Weights of a small GPT-style language model, trained from scratch on English Wikipedia: MLP 128 SwiGLU.
Each number is 128 + 24 x the weight over the matrix's rms, rounded and kept within 0 to 255. Layers, rows and columns count from 0. Numbers have three digits each.

# layer 6 attention query, 64x64, rms 0.24, rows 0-63, columns 0-31
133118097105092112069060136098112092145105187121135111128130102123147121143109149115133125122144
117210138123186068112153151109121114169134159129111145081126054134108148148116088137155128072118
131081118117102128181148128128138134136120122149127114148137170106121120154140158108151130129131
117083122087058137178128114131121108119120093137151143153118116101152132165133149091131111147120
125132154118079134181127130110128124146106150147149148146108100124125101178107176062095124115134
106170160126127119102114118123122102125125129125127154115143110144124124105162102117102143118139
148122155111113135158150111097122135129110128139108135114125112109141111145108168090144131130147
137175150135148110088133106089109128113130129134129125107110105112136105132132141144120114098139
108114111178158138071143126122141129143105149112124152112146122101091157103124093150136111151147
113151162124121116145122144138116156142128154138111116130085113128118152117110154115140132149155
127137107156184118069139117117126121146120134131132153125120132084127137100122110121111131150109
128164163136166142137144159128104151160115105115121123114128078154122134154118119153117156116142
122133152103113089164116117139162133113119112142164151125116144145167106124159141077159125101109
072118111113117143081150092104146125155129158112139132110143143097171105128116118111090133126128
095115118132161102118119101131158094152110152109150167126114126104084142132134110153116113109113
105157113154115156123145172114117127165142133142115125134154113138083147110132131156124124130181
216168142147148143123109208111132098121116133121118116155133146139116148171151109133107181126112
157144193086115132150131125088131135139117155119110136155142156154180122101101123124129100104190
154104171091170141152104119175080191147159115134140146148061119146128116152103137198173130162144
104186159087154136072160118110105126122132107122095153069084154119143103120102184133135184172111
151191100117156110134133150127195185083108156145152129166111078193128142115085151121113126111066
130179142075110163168139139117148133116141133137117186134121128126127124125119143113169172097117
121167139105145102132142113131159152144140121096120128128165178176119178108155091094157132143134
095173100121108121126093145119152144113144129135200096139152132097140107127088125201123121099121
100106133128160136050133147170130149164113138082108095119138095156131128132117126116144127095186
127105108129112151106135140080126144119131158126106096142127098083177165106123143163175176120147
172147129109138233125155151140143147152131129094105157082124117135108128079097141138113128136144
099208150145133143143158074092102139118125138130126132138116069110120126136081161118157100074134
137150123120116171150071156101120169151104161139147185127179124177123107123101089074080163153179
127121108107154142118139085140142090120142130143138148101131111092157050096126152095165125125133
117110125109084109179132100095124138102158104125111127158145149115112129121071111128166166074126
113177158194136143102092124120135129131097126089138147100130081105154115126110087164121134071152
147133124118105131104145147137150089123107149142153128135139128136120148121123131138081159129127
101128084136142142156099100141078177159126118127076121127096105092121078152152116091140064140145
097114156133132133141120083104089132120126095128093133108083165152127129122169136127131099125115
123132154161145128131132156095153125123128125145129137148112163142125139118118134125115183125142
142099151131098130120127149125143089099116119123172127110135130136120156140123137142148156104125
120149105116124120131112134141118116121148131148103129152104101111117135132118112117103110108136
135116110131112129107165137100150113120121132139150111120131142129122146117130148128112144099133
114103126158138123142097121112120120111125130140126101167138092120124122129145182148155133163129
142119156134121128112112161141148121100130130117170136123165115144124173141096118150147167120137
115118129121118107124124134171126136136139132112141124167121119121116140145094126147101107118147
128073143165125121128111139127112111118111117125142116135123157139116142129115168133146149143121
146146117136091132142140131105134088145098129136127164136101095086151129098128125159122134121127
125116111114133137136135109142114111150121120137135141102136151117103066132133119107099107134125
122178106116126163125140141128133185121144093123122151128096106167145141118137132136132124122140
097140143115107122127155124143154128135115136100188146122161131146131103126082124116096149126134
149158088142146117144102140104133122130103101143112129128114155148131121125162081121100138118152
077135109170126118115117154104128125129159122127120129111115128130143096128166117123095126109130
170078138165103114138149132123172107123107119147149105130116119140125160123139142141137153166118
085111119136111111187088138141093118154093141134129172147109110076138092116118105115150106075127
134134119174104126144110104082142138121146115134138119099125125133131079138105074141117149175127
148179152104133122131132144121094104133145157096129150123121120136122117151061075126130137104142
117129130129118112134130135126111145128145131110107141085109131114145178134124099106090127141148
113190136135083149062133134133154157146092162132118139111119130170140125110112102160126158120142
161126124114081139128125136142142127155107124101159135095133112154120151127158082107110156167097
130098104177161122146119157084134134153087126130149107151152195181131141138128119161122124146133
119135135169110134132132111101134153134145139097146100152117143155142094124148148092142112116112
138131121128131140091146119178153161146128168091133142117125065102161113093102134109123136143143
090137086101141167134175102132129160164146121089151111159085127134142167145125137114146106115130
135131149131138159148108162174154128161079141133108141138096138112152165129109162151144132176128
102172108160088131093116100100129139077133137152127111134140140123147112093160109104116147078145
132117111122155125162175096131131128128159114134144128097110107112125140161145128118145080103131
107103094101131098139132093128103101132095156148138119109092107083147125172177117120100105173142
# layer 6 attention key, 64x64, rms 0.237, rows 0-63, columns 0-31
089119122152126174128158122089159151124162100110174165083140071138099140127099122094079120141142
115119119113104167105124141121148135085155136162114137165130160124199170095098131122096155132121
127109122126088141116190128135155150128099164143156162097178102134143120068137111119118088135171
071113152148106163120142141099143109122116097132154158122124124140107151132146155131145134132122
119149123126101134124142132139142113133135102110173129124118120137091145126126127136145154144119
153122143112166108142138099158130125178151162111080127150124178155145171101055167116115152092124
090153137103116110140135145143148133129115123132164142121133121110129115127121119161130160143099
162166161092110099118121104110163184142167144114055114149085164137134124170095149127140128127102
137108122114130124129115118152125125120130118119114124141117129146128116133138132113125124130147
088153139135068162108121179137155126138135139131201110130132061089084124073089115138149131116117
133119107135121134147095118144138115122120134099136132157108141109120108135109144118133144158143
091153178098145096149185177055134194131111193170138056130188094169115077123149105109132154096094
134146133125133129128157114125132124136129143145143104090125120126118154142123130105098149100111
146123105118145150137133114151142156141066149123129138127143132109144160162144128061082097073090
130096115124151147115106142112127136114121098093145180147139146129119127124108144133115127132138
107189154118077120120150172134144140168136139157122089110138069136150141115125130137136142108138
104159158119128149155161130136129095173150122147102059159138149148170068117132147162130168194113
135182128120105150120160137117132135130134128165123097134131147130127160154122127114137144110107
151138147135125116106092110049098138106166135106123117148128138108082125153125113169163125104096
164145110159106156145136096141107093113164135107131101100140113094088109131189094082176076188081
129163156081120150120114133162132109105132115158119113142009084171168128102112136135095115175141
185112144178139082134129106121087115140122086119119150131143124109152157119141122153120161153097
073161161146146172118195147130121085131128103163097138088094145143134130125159153107092127058113
116117147116070140172084146135129182130141099124121121153125124093182165109141089153143126140128
127116133080093114102117151124067118105159144152103123115135102150112129078145085138128123090060
155131147091139116161105135122141166118110114115090120079188064120146099120113106089123086137078
151196111120133089183150095088098066122189164146116117105141167159129125160177135091156130105099
136177161145127112108098189107138129122122126143124121163100122101120177120157122146176114166137
179156139135139145172137096173068074128118150118102129140135121114173178155116171123099120129130
152120125157127095176101140106126108076087142109181160113144137094109174117154145161133137169143
112088118133156154141124128099103127134111043141127145085157105087144105142125084107144116135130
130189133110147156132156168122154121124122169141108062116134147146144135160149094094135116112079
139127164144106135134149131115128116141126115140175104106172124158134115098125147120134159140148
148123120116107123123125112140134103116140128151124149155124136136097168149120111151086162112124
139137128123130066114099123133126098113131118127116151144118143128140123117133115142088121115128
135117207128146133129106114129113128127156092111078131117164095111159109122143085150088098137143
134119144136138118144146130118112141142131122131146107102149111131135107119128135134129132143110
118102107086133124137113150135115096103126101112151115133113170098111144145130082151086124114145
105131158111130165120120142133098141155132121110127136099115112122129137125137132113174113133116
123141122130154146147175154126158146138149142133143128128110128149142119167123112096157117099128
138119147131121149140132132131134129150128129130147088107146091119126120111126130121122125138121
149098112122081118112139124145126111089131126117113114148170145036090139114190092141111089118115
146109155159112120130150127115115109164134148123111127128140085136149109120154117109154109128133
131115114110085128139116134125119114101130133130100118134081150152153139128102125098150154119135
118112119143125127116118116123121126126113141136126157139122165122120154143105125138127135119137
148124140080145152146139111102093123144147105106113097093122100117133106131130152154118131146128
127167122127107142133145103131148128113154121139128135119146129108115151117106130099136161107130
122138112109159117124126121124112151096142136096122166120123175132141133147106112141129116105147
164157165137149144113085149138094128164154099160168108067164104112178124112114145134195181133097
133147142134122115129150117131103119139155114155111136127114122119139150138137130130146126121113
116149171135072103143127136124135093126136109161134122146126098107141104129131111083182152125146
128154123143168111094153136113136163164152112126119130123086142125123160119149109144136150094113
099116111104132156127108123125154093126099128082139090133161072136116130118102107137112135100140
134154102111134134128125099122108089132160119144114147164136122172145135102199132102144149168131
137106107116121138160141136160131122140152119123133145153120157148126105134163125108105146150129
162114145116139162086127157136098136150086124142114160108122086135125104175072112169131141147123
104139112177111107133143082105145141125092104115105125095161153110114114129132131115158133118129
151124131115119127123080118122152150122128101128128128131114141152163094101128128128140147146099
103100158097107133126129145105105127113123139157125119138118133089127103127132145149099170161099
131133137104091123117149113154115151127170109121131094137094144127121132096170114105118125115098
132160125124127144087149105144083109124142189140083145153099111164117119134118157113136135110131
116112128090134150137101168082104147102127100114127165095128146072188124166170127116128168111135
132157122123114106115130141131114100140129121132172102105120132114157142125128125084129146075134
133125147120102109129126109137129116139091146179105140164099120080120172159171115127166163124144
# layer 6 attention value, 64x64, rms 0.213, rows 0-63, columns 0-31
143164105139156142104160076140126153149125157149137145098146136145130150159136061116144138120111
136134127131106133125092097112132137149128104164153128114141163157133094173115130087164137082112
147115129124132121120105133139096106144132092145118104150092165149086124112149138145105121122159
132154126121121139119148114152089142186137123117106138113120114100122165133125092129121108135130
149124095122114114113151057102092153186064138100139119109153144100152147140112140143086153183098
142113102177133138149161109138123178158114157112098108083182144131144115145165134125139129157128
145144113135119158138152129104152122102119116104133130110142098085140146098123100150122114148149
179105111127131103104134125150103124137092151156090118169138141091109144104094143071178111135149
094112142095124084097089139109138076107130124138141172097122109139127093094141135139144155104081
151098157101122150114135085144110152109124144124142117137155165097121100150180112133144111173153
176150137162113156110126142099150142118074146139101103136202149105156147159133145101118111122120
119164122150126167139136121136144136118141135124163133150122144129149134140149132116119090174154
145143146124125103093153103129105112078113076125123133137099116119151114123195160126172134097127
155165125162148178118143146136158144145105172130143152099143142135100136143126120152127118142140
117147128104136149093125111136140147163078123152136125107140152109128117127166111124129150112106
109122140180128125126103118093137134127141125121113147113120134169169152085120116129119099139127
114109124063099112132132128154167126109126162106120097122135095100112132144119139145100126139106
114109143139105097147127126189128164155085149122153119137112146093109107123147132122142149174096
137098112111101087139097127133110143145097095153112093096142142096149090126134130068123131103143
130167149174130131145165115142142142114155168104120151115113132121122178112110112135141122119107
151112123129075117117120085145130121135170148136146123127093188100138096129139154139144157150165
178114133105077087129106142165106097153122087137095119130108106144111132144124179143102097186119
140090127139134124159077116145152169140117170132152144128147117166163126144102156086142139118111
123133137114143093121144156172118165126129113124151134107131136079091133152123128090138136141164
120148098149082131147083125137069104100160074146141134130097097114127111155106171085109139139177
126136155151128120115125163129154150137121134108115157139176142113137119123122104074110159133173
146126115116135131131098142120092148172094128172109134130159153104147104149206119114087138140107
116151122158140133132149137125163134083142107145130108120124111071145131142161112125107122149167
123107141140095138197124096113101147108140132141116142143133157105154094147147095150164152119142
140111112154118112139159147169194135121174169101117129152095110132115128137113129117144154126150
109147074153148110096162110075099118123103104163128094164165116110107121112146133134130106111132
159121130106147149097121127133124110153156143073119132147149120115164122163134104141118119155123
152136134113130128128123097135115147125128120126119128129122127104119171136118096145143154085104
113108143134129146150160091144149113152083106127136081132134136092103123136148170118141099159078
092130209150122117120119139080124148124144115094164157123125143144135106106145116138137137124117
138144063094135139153147089132127111133158192148099099158110125121103109147088148093115115125185
166121150161120116124167177125123098096127110107100112122154142111135171107111086163102120160156
097096162133104114079098119126130133124120125143164126147135127097146096101177119105127138088132
121146106123124107080120132128117125131121119181146124138127160123151161160162109133130195085126
128115150146180078099132082144085148183142132156150141144129172107097139105180131105144166103126
151154155124163132146120117104098119147148150116139105132100135143152168099082122188098131101143
097092139136095104126120124082188129120130080127145124087136141112132117128098095147177148120095
113140082123108129142112131154126125134129114101107126122125080125150136157121186116127130091139
133154102146110145166104114141142104133143147071141130127107122130120148094106136167080115146131
116139124084108157122112111157114096128164094150123100131138150127108161156152111135128175104153
104123169111119160155112142120107146115124135124142134115136121119125106128139129132128109143160
163094162136116091141146121117131144104128151105152151090136152169122138098143089076111104093124
080084141113123174136149169144149114112175123091122125114137134134141143114079131126114111143126
136152156101121148126145134122148118114123149141136113151118062141084107106127172117101074195137
118137129180113093089124121097126149161119113108112122110137138164132111116121136142093076133107
173142127112145063149152117130131139133093104157157144124159131117100124075153148102144158085105
161151122146109119135134131163178114129115106136166144151146177158152147146112129126084116119125
137149127191140111113131121127176109137092152126090112157116114141103123132108179126136104180124
132115112098116122145111128126100135125118151103119116136108139151105129127141097133135126131132
181100104133120107149170129145112135134076149139096090117117146156118178131143109087095128114150
140140156130142162130132159101114122114101111147090121161125127107121118137098131131091082144145
112132104134162168138134109160130177103125163113130119127163147117122127104137111142125119119143
172134125105131105151140157123128122091124136072151125136117125119117120133141121137137145135163
119166117127137122129151112161072145100158115121151129148152132072135174162151125106133141073155
155131098150113116132099117135099153101129115129116124132116124154169143134181150159124137125097
164085115132152072095127111145140129148121135143144113107144147135123126160171170142138118153117
170140134102116121145092133157139113116139133143110139135134165101106119140145126136131182128130
097091189120084128117095131106143131145164110149147142095116130132124104113146095168182141112062
100102175136089075108118105123103147128151105144131158160131127083114117071150125100166119119127
# layer 6 attention output (transposed), 64x64, rms 0.179, rows 0-63, columns 0-31
110167145066123080132081062155162131135107114136156160142098121093176068123153152127091141110176
092154111145128105172115155141133184114118101115115121155121118106137155110142148121107130123129
103175084129128152118182153093131150113132111134045159155153169118130127132110135137127119164126
115122146106125121143133108150116104092128077141133154148132117128111110169108135120118085134127
141167114105132133081118201141151114125172126125152071147143101143128098127151127111101142122107
103142122112115144136123175142141093133164132101124131104085131143105102158107173123137171122086
146133112148155138101094141134144107118111102112120100114138132165134119111120147101144161139128
131133120129097120072133134125102147131105137112080151109141121094126112178118152138120112122123
072126107139077103130137104122126125133131107128131119123106150094123109093187046111150107136109
170156169112157102123155131151099133112118130127132130156143136153142152125145142134126156095117
149135101097117098139111129122096143137146123096143141097123074129106138108134131136132117139126
170145139145125133136127084133135125114145104106091164137130141121116146135128133099153138082141
118116103125099130122106151157110142115118117106186111115171119116088139126150130105122152128134
132112103110104131152144115138099079165144124127144123135109156155079119144159176098094099130127
128149135098090131121141121158125122120148087137129115095155144121132135129134129106147136109105
092083120139125151114140144149101115117160102136102112118122158168114115136139125168138185076132
106138126121155104168155116115120148134107148137169084101149129141124069139110095110162165119118
154160148146122099101108127128143130100125128160122134129155102132106088151147101112088117100110
136120125108147119151145198126137098159118141083092080116115068141137117157147132177188115153212
144137083123135141090173102140160146126117131154164153101106132093112126133108158105151125115153
135144111178122141188104143146125133154128108136110127112142119104144099134157152109117062119136
137123142131124145120160126079129102085126138154155118090104122153116161112153144130118093133152
140095150116088158101122120123131108131118143115165102144159099118172120119115130134106150123109
175136114128125124135114131160127122110091123131130128145118140160131112120119132140150126140135
169115116160165126160175126089157149136193093107110079140155161142142109113149140120156092111122
159110080116107089125115139093121111117137178063174172154148138112121112145132140159152135127148
140135163098113105111145070102126160146155113136160127130130137135106134099136143102112115156114
140130117133144090162125102131084158135125127093098142120107161135123108136124137164124108124151
103090097117161069111126110147106137163153111126107098145121109131129160100129165110099118083122
153098126135115129151110128121126136122095140110128145086145141119181121151121162130127119158091
057148104118141188125129097120093149121168168101123105128125118132137175120110114125129081116160
097108121138146136106099138175152147090103121126155114105092120122128108146152123121125099147111
106134145126103131131112170110152144168121166115091089108090147144134119132124112116153146100099
135130136145146114094101124096146108136131105135097129175136140079080156156128124096144139116103
099121099134105174176122122166107154105105122134136106142124109136114144127139131146149157174100
150135107113146099144125141119108113136167152127143119111116155153124120108125099062140153119093
151154142131124105191248109089104165126107109115125094137154148157137171138115106130146110126095
157120132130109146139110120137135144100087130097181175138086087133130116118098116084158148150084
161152125112112107160136171152158126149137087178151087110160098141172114159152107123126122141122
159176131123151123141078123151113135120140127058162103072127084107075169157155148152137198121140
132152133143133159187129171147127145129124101123100071132150102132134140098085141147132138099111
093146138126083111177123113082205111118121094130109122157104150097132148114104104100107118184102
136106118138137086103108126139118175184099138133138127164146133112161094158113112084126116145139
118117107183134133142135096146121117132120128147104131109126138112110088104142147101106121106100
099124150103167099127158091149166134125120144127175117121141127103126128159126145157141165151113
135129105129131116160107110131154115139123155137175119156126110088122105123125133117180135134131
108122089093122170116151108116095122124176145055152104120112062129128129134081139104104169176106
118106117126138088155142095084152162113082182090136089130169143140137142125130138148157117147115
091126104109136148149126109162105117130117162130099204094099176137154132122120161141131153173136
142136117129071137160103100102109136104147140144173166134115165143092152160084087121109157100158
140158123123119115129134117156096138121138080124118160115117071162167165133117159083132154148136
145152114112096134161151108103137074097138096165132117107108144157115122148176088115126127115120
096149159146120099126131124106103110086153135132086115115121142099131152117129085127133147104177
140140109101073098104145148118126150116150141109152123148100095124126122100123097114115117139111
119152152113105111146097157137120090159155144104179105136153134141145147088122127098116154126115
160131160105122130141123159118148146147126120138124165140146147117115157131132158141130120122146
159115097112110102104116168151114089126153135112117121127148145130110113138135132150127138150115
145106130175163093129111145144135125138166137108108113114092102145120148085117176116123086120132
136155082097177113137125130141141155126145106087095135123164087132093096148114111138148094130162
117134105117165121125133169134096093136093120132113120135139133139124152158129138085088125133143
104150146117156118125143130080123089106159125104211212095142091169136085146104152140133139082132
110129140092132113101129104129140145126140136139108094156094110139121103131162147130102134106118
101110083169141142159129106083178127120096079093162129157101115111136121097163101147104137183125
141204132144165148117092141097120176108094140132110173133100146080144119133135132132087172171127
# layer 6 MLP gate, 128x64, rms 0.4, rows 0-51, columns 0-31
100161126128139137106127125149116135115110156127098141077116102097105149132168145106131157117128
079149136129132176183121159122134118120102128098146169110194147147155145132153146118142146160132
155096117114096101125170115148114111155140135104105118119131127120127152106133107127157094119111
125100091149138138079073144115125105173124093131108145100126059111133095099098096168119155105139
108153100134156163149101166123132136141085142165149131155124120165137105153130143111145158147077
139100085123122103169106144149091125151159143055132162114145115099179105133139143141154134137152
145182133142101125109140177172151113131139104129081163094117156153143110096132149069137118128138
118137160140138128131115144151122099137144117166138146113149143123136101105160113125110126146116
114161142087118147101111132110118138122148111115140121098077145099143138154134126124152131140118
160162158092109129104121150094150129168102109133149119138120117139105151138102078156159120074131
135155104112164116124125138173141105084151116140148122191100151137126125136155146116155166133158
104159162139169119154140139146135133126138138145090109151113095157112128146161141099151115103096
095153103119103103141157116145108113151085126155095115112123105138135123106138129096106138108112
186132118101110167165141142122108126141136142143139111110168155142153138106132088085114118109101
117151132122122069137153112115125123141111129112136093157135089128123133148147088088163135098122
144111159077160157104179102148072134076128157105148131134144087121202126119115109139075160130124
075128126153124138163174098143116126111110126139141107116117137114101134130086114093141107106105
185087079088109153142163105129147123136130085130126159085156122137121140121127139154124147179141
164150136112082118145135171082154152135138109118117120105138095115115135135140115085147117089135
157156150082107119108129127147109089117111122105095118153141103200159103147085123111180173125126
111170142169139163110119119130155147129137157104121150111140163098154123131107117143121184166127
136155111163087091095084128125100109132121144104117152104105123095114113125126121126139141142143
175114121068078136133129129100148159118151117145170175154121109146171110123130120147118113127135
109096117165123143137108173130099112122120075152122129141204103163131100137103141134195129118124
109113145126126095190119118138106107147113120160136128131078126153093152114146151136122102139093
144129127105124146139113117157104114087155134121190131115161106130130183128097068129109103104143
142149114147110092098135134118108151141123111094113099096105155113128120153162179101126147112130
114119150152134101162100143127099130150169121114110126094166146147112166129120123098172079065149
109142135128126098153149141173118106123091133157144092115107112103159121172145129120157094102107
086146101087087148140139124110138143128123112110102117113121072097116167139105120114103123118102
143148135139114134134166145154110123148109092138116143087149197131129115165135099105136130118101
150110120103073145128124113186124143139157112142126135139108091146102136123083125103161132166142
137147151173137093104142133163131163161131137129105105147164107127103109128108141082142125128098
107108137130152102122122151122106137171124114100128107141114120144083094135126176137129137071121
123140106118162085117189117088158111111126112119134115071144129161170088121158126112128124118122
048181130107130147129142092123156111124147099122152149105121067083142032097137170107098129121159
142153121164127144119184127139149118083123110099167067073115083143091120142119146120168130120115
174182156136133130082126129112139145144156129130147118119108103137141136156126152126140143154130
132094132122165127114145103154120141121130160149121152107135114174087183137135157133163109130098
119167073092127107133177151134133156131111125124087113134147103126121128115110135146117157151126
108184148091090123130139083113099127116155134188100138127113120108164132144098152121095114120148
159142125117166119137100151124137137097118166113102111153134124119138135148134087122151149180129
124123125117115109137115099075187136157140151129113117081116108156135096115158151148157134128160
133106147113094108160145096132118150141125168150128093160116140140119133143139105120154126102117
124111157095134131141129132127091134111097094146117159152170139117135123135103118109106175124107
146103131134120153159138120144152142135117117123176106128140116101130114152170098161157117165133
122111089160171120152110166154121133118138156189170121114189116142085146147112129122162152133115
130130123128117174134111115096115142149112131113135165086133110141123135135167183165109133136120
139145139088155148114132145094135139115144135160115135108147108115108122107057115120147135128116
130107102101101138111128118149109107121126153074134093134134140109139119143128091142110130148126
153110185158142157109178112129144110173100119114151126125140084152141121130132133163149141099127
086097128167117145116134158135141124108165149113134150103131100120092173134160096133180133174129
# layer 6 MLP up, 128x64, rms 0.371, rows 0-51, columns 0-31
130129109144138132106131135147111107072134111130126137127111102107111124170111124141155149182131
099157113102119119111142086130066154136129105128169116136173105099120112089149131179144111139126
153175117083137152143143141141176151141145140083149112129123128165147129133114143138133111153103
099158124142140096119129156158099101137156099141089133131144132113100066149114123165133127129084
113106114135153136162122122119114127149140065134150122139147118146165148199060142115092136127124
143098132141137077132135134110115140168111130110134119161156099174127111094174135122133114151116
096140123119109101134103121103104140163148116125135111198106102161145130101140108099142131088127
113116143119133099106129127119116149159150141120114122133149144138119151099129151128154116073097
127086133103147083135166130129116172166141157108145125152111105118090101127155154124145125114124
094144104127157158159124145113095116188160120120125088180131109162122134101126085092132131098115
101124178121115158125128117158162189143113123143097143142122124123179113107080142180127164129106
161129134141108185122142099109177138116134135146100139172147177083148148114150157104122144148109
144140116153091150151064130127115144111113124075102114144111160113160123147122171128149192119136
135096136126112137119096139143121151150129137102096125152106179118144146102143136167130147133103
160126115112139138142160092155147086130133098158151139150105143153133192067109178147079093137106
124093111169107117172089125117123160120110114121112133127148125142139119133133128136127141142206
088118146094109130125164120162171116148148114135134134134069136112112124112098119144146103107120
114121120111100120112141116131126139133103149146119111123126132101138088161129115138142160137123
114117146158125109115147116146129103124129096100101104138132099109118171113151191183173139150148
160094140088145177189152124147120143102151159159093155085176183117124114093121115087112132157156
196125151126148093127130159119141154101090141169166175172131156113155143135172118130133126140179
152117109139122133110145155143148165178109136105125127097129088085174123128098131100150072102102
142168054139125146098134171139132112170116150128112151116143091151095157116106102111126123149125
155120119117144142136137098150166154120135117137132101135146153160118154123116151113083151170148
117091119128132135152081098152136103105106127137118127128102126125148171128131156112120106187140
128130131162122132137123139153105147125129167116149113155080120128130103165119124139136169114167
126122117149166115176149153117144112141131134146115134199134071133129103123116089106107160134113
092127134143131078148106093117095121119101167118107143113138164101173089134121127134112133135085
102150128143121138103130160100125094157078103143109147060136150153180125131155141138109121135179
191120112139134137102113133099101131108166135128109111112108151165164145119117116154144106128136
087124108163116106129105159149111149099185119153144184147144155153118120157160131098084126102121
140106119147123130143138180134135130109147136149106113154113146119131153173123083116120184113142
144119123145119136115120137116142133131139129138140103156125161121146117116078120147070158128098
144134149125132153108132197138147135093165198139109104165143114089108152110110152114120085161104
170135150145078109094118160116155135162139130120091083107163149161104132119149089100160100090142
108159123140135121124120164146145112115136139151128180138140135138149121093147145147108193131121
105162108144118107075143170113084129139139120098140117125149142138121153140117122097108152105074
142164155138140121128131175080144126147117148145065160093099138139174137136130168124119125094077
125095109133181126104121097160116087125138099123141110123147108125054128124141107094177100173125
169129128117150136139088120125123115099090087128139145143154082122149118080131146061137117146130
160099106115130127165158176111127106090107129155105131076143162127153160118141160127143081130117
127105148145108136181113127114158143143133126129122131151142094189113143131140125129154116139135
133160109123136122141087153130150166072163098167124166117177154094153130104077131139056107129096
127102121141142127115188163135181122124150151118160138122107127172133148105154111128143130101113
118109123140120132172100115132112110119157141145130128113164102097136138148101138126127115163161
146164164169144125142167148131148103131158134091114168152142125128127079115132120102168129106116
134127119136131146125159130143091131104124131136084156070103127130148105091098126164145153124138
160128171135126125138099107114105125114122114118117131141177117060117150153124141177136076131109
155136129140119108106111171145106120119119085130105169141142087092111117100117132127154109119141
164112130124152085168146125089122127120154112162098102149105135131190152157127172120131099152104
163151143121129148116131162148153176103156138126155139166161128153131152150143175118134075121126
119115141135121137102107105178107151114137128134148107091076125122169075139138131155097122138127
# layer 6 MLP down (transposed), 128x64, rms 0.235, rows 0-50, columns 0-31
087161105135137143129121079115130137140118139153103135137175124112110143135156084119163154153122
177124134113150161108126136119157096115163125095161144119133154134098171144103204101153157123130
135127133118149121121134098140085142114143125081092134111174132151127139079100116143148126087135
167094137130160127095126162126180137093136172119146103085113103139129125120157138123134163132156
182137106112122119165092151100172138166145133083126134139078192158102128165129166136127113124146
151126121122117121149103099115120120142193133106147170149157126131175119101117136168153132095153
124122120103130094125147136105131128104134066132053115149175113077126107123141149124132138116147
108112118138136188123144130143168127087105132129146151098101156149138128165158108119101071129140
119110133116134106148136153135095171152163132126094060087137139134167116154122116158124136118130
165108077144141148106097110153140123069162102123093146056109162148109149155156125111145127116120
156169125129170134143165165140093150135132099105153100168127102115103130144157169148143119164132
143120160126157151174126161146111130136076120149143193141139178129141130151143140161124122139141
138123161172102119135143123143105077148126161125153093077097101160122149176155127121096145133145
153124122154145065144111112123116120123097142119131132115071124132112121162169168156135115145145
097118144121101131066132115092148099095144131156123130090160120178117140150121115110127158123108
177147112102125131154088139131120134131087102161147131124102122107102110157117118090145176142098
137124138145098104111116126144165131094094130110068127096107110146134081152124099158122103148102
118136082130122115156092139093128094111114127093110156150114162072138135129159140155136086137127
146107124091140107139137113163124113135150143132110134139127116155086103163136147086119151095110
127136145132117154119114159137096086190130157129117124140114076149188172157133141134083138112155
105151123163102089149127145117174097154150130136115087133159117128149182102121126067131141139132
139113107156095099064114162124107104145166073120130120125113126097154152151117150134129129145134
158182139117067164108129168148168097147136112126174183122116071117170174112135150147088143126160
182100171106108138130136125176130096140107152143114125113143133106136135108175143152067090118120
141139148127123108140152137135149155132152121114133097130119139155129131099149132167141134115120
128123121130142122197110146130134093145100145105113160114113133119132140120146106096125114113105
150099222109141131109131144122108147111133125141190133115122090129065104106157155111150122097124
179112122152120138106153087120119117173170133152137130147105153135135146129121162120121119129162
142100122085156129103088094098144095100162160121128161146137147095123131095171113124148143139138
098135127175166133144114116099097135111183118132155102121129087140137123118148133135139131127132
137108162101148131127115134133133108109109157098115096135162132129132118103111098150182164141150
170128122105122120113098177087133128156087131122112170117124140094106143128164171129139049124138
091132149157139139089113150115146117096140097082157137067140107103114141078153133114095147155105
103129160156142153103118168155143134123123109162143142135087125121082136141077138107106114089096
162126091138148137107145110115143123143138082134138179117106177125128140130082119133132129130115
137108132157086147160108106132110138149142134100092138110135178120088160145127138110124107113092
118144168092105122082102066113095063158150103155089125139132163133128128122143102121147153109105
154139097165161084122156150069159116174118122119115164127116157138185135126109132149129114088116
136136137116130143153137129124146149120130099144110119182137155113099109125123148142124173113148
133125025125169090148104138113135121129122110145132113187163131108133124181143131151121160134143
157140102123128093174132089172180164138126135113107106100145115117108153135137146075085098149156
131180186139135145129146131140115125107160126137147100118102116119096111127129116169102132148149
047128135111138200122105146138140103143123156126168155100173127129139167121126080121119106118141
141133146114152138127142128112146133136149131097135087109111068102146114112121145120135172144101
133132123110138097135112145138104146109141159119117170119117111073121129144160131127123096114088
122092099062094133126109145142117165109127149127135092114140124136145133144115135101132143184136
128126151100127120149110146155146173150123094107117134100120096142134116093112135120101101068123
123115079121118130099163174123168126137115151098106159093116113170151076120117139156131116167161
128122113143153148111132158117137096148117145144124149154144120141096147063168168121135142117131
135129103123122146093142162145138105156111116158171126127158086103083112134103103116104153118100
130121128099147105148162121137141132177136163126154159164098112132090172093104137144122170081130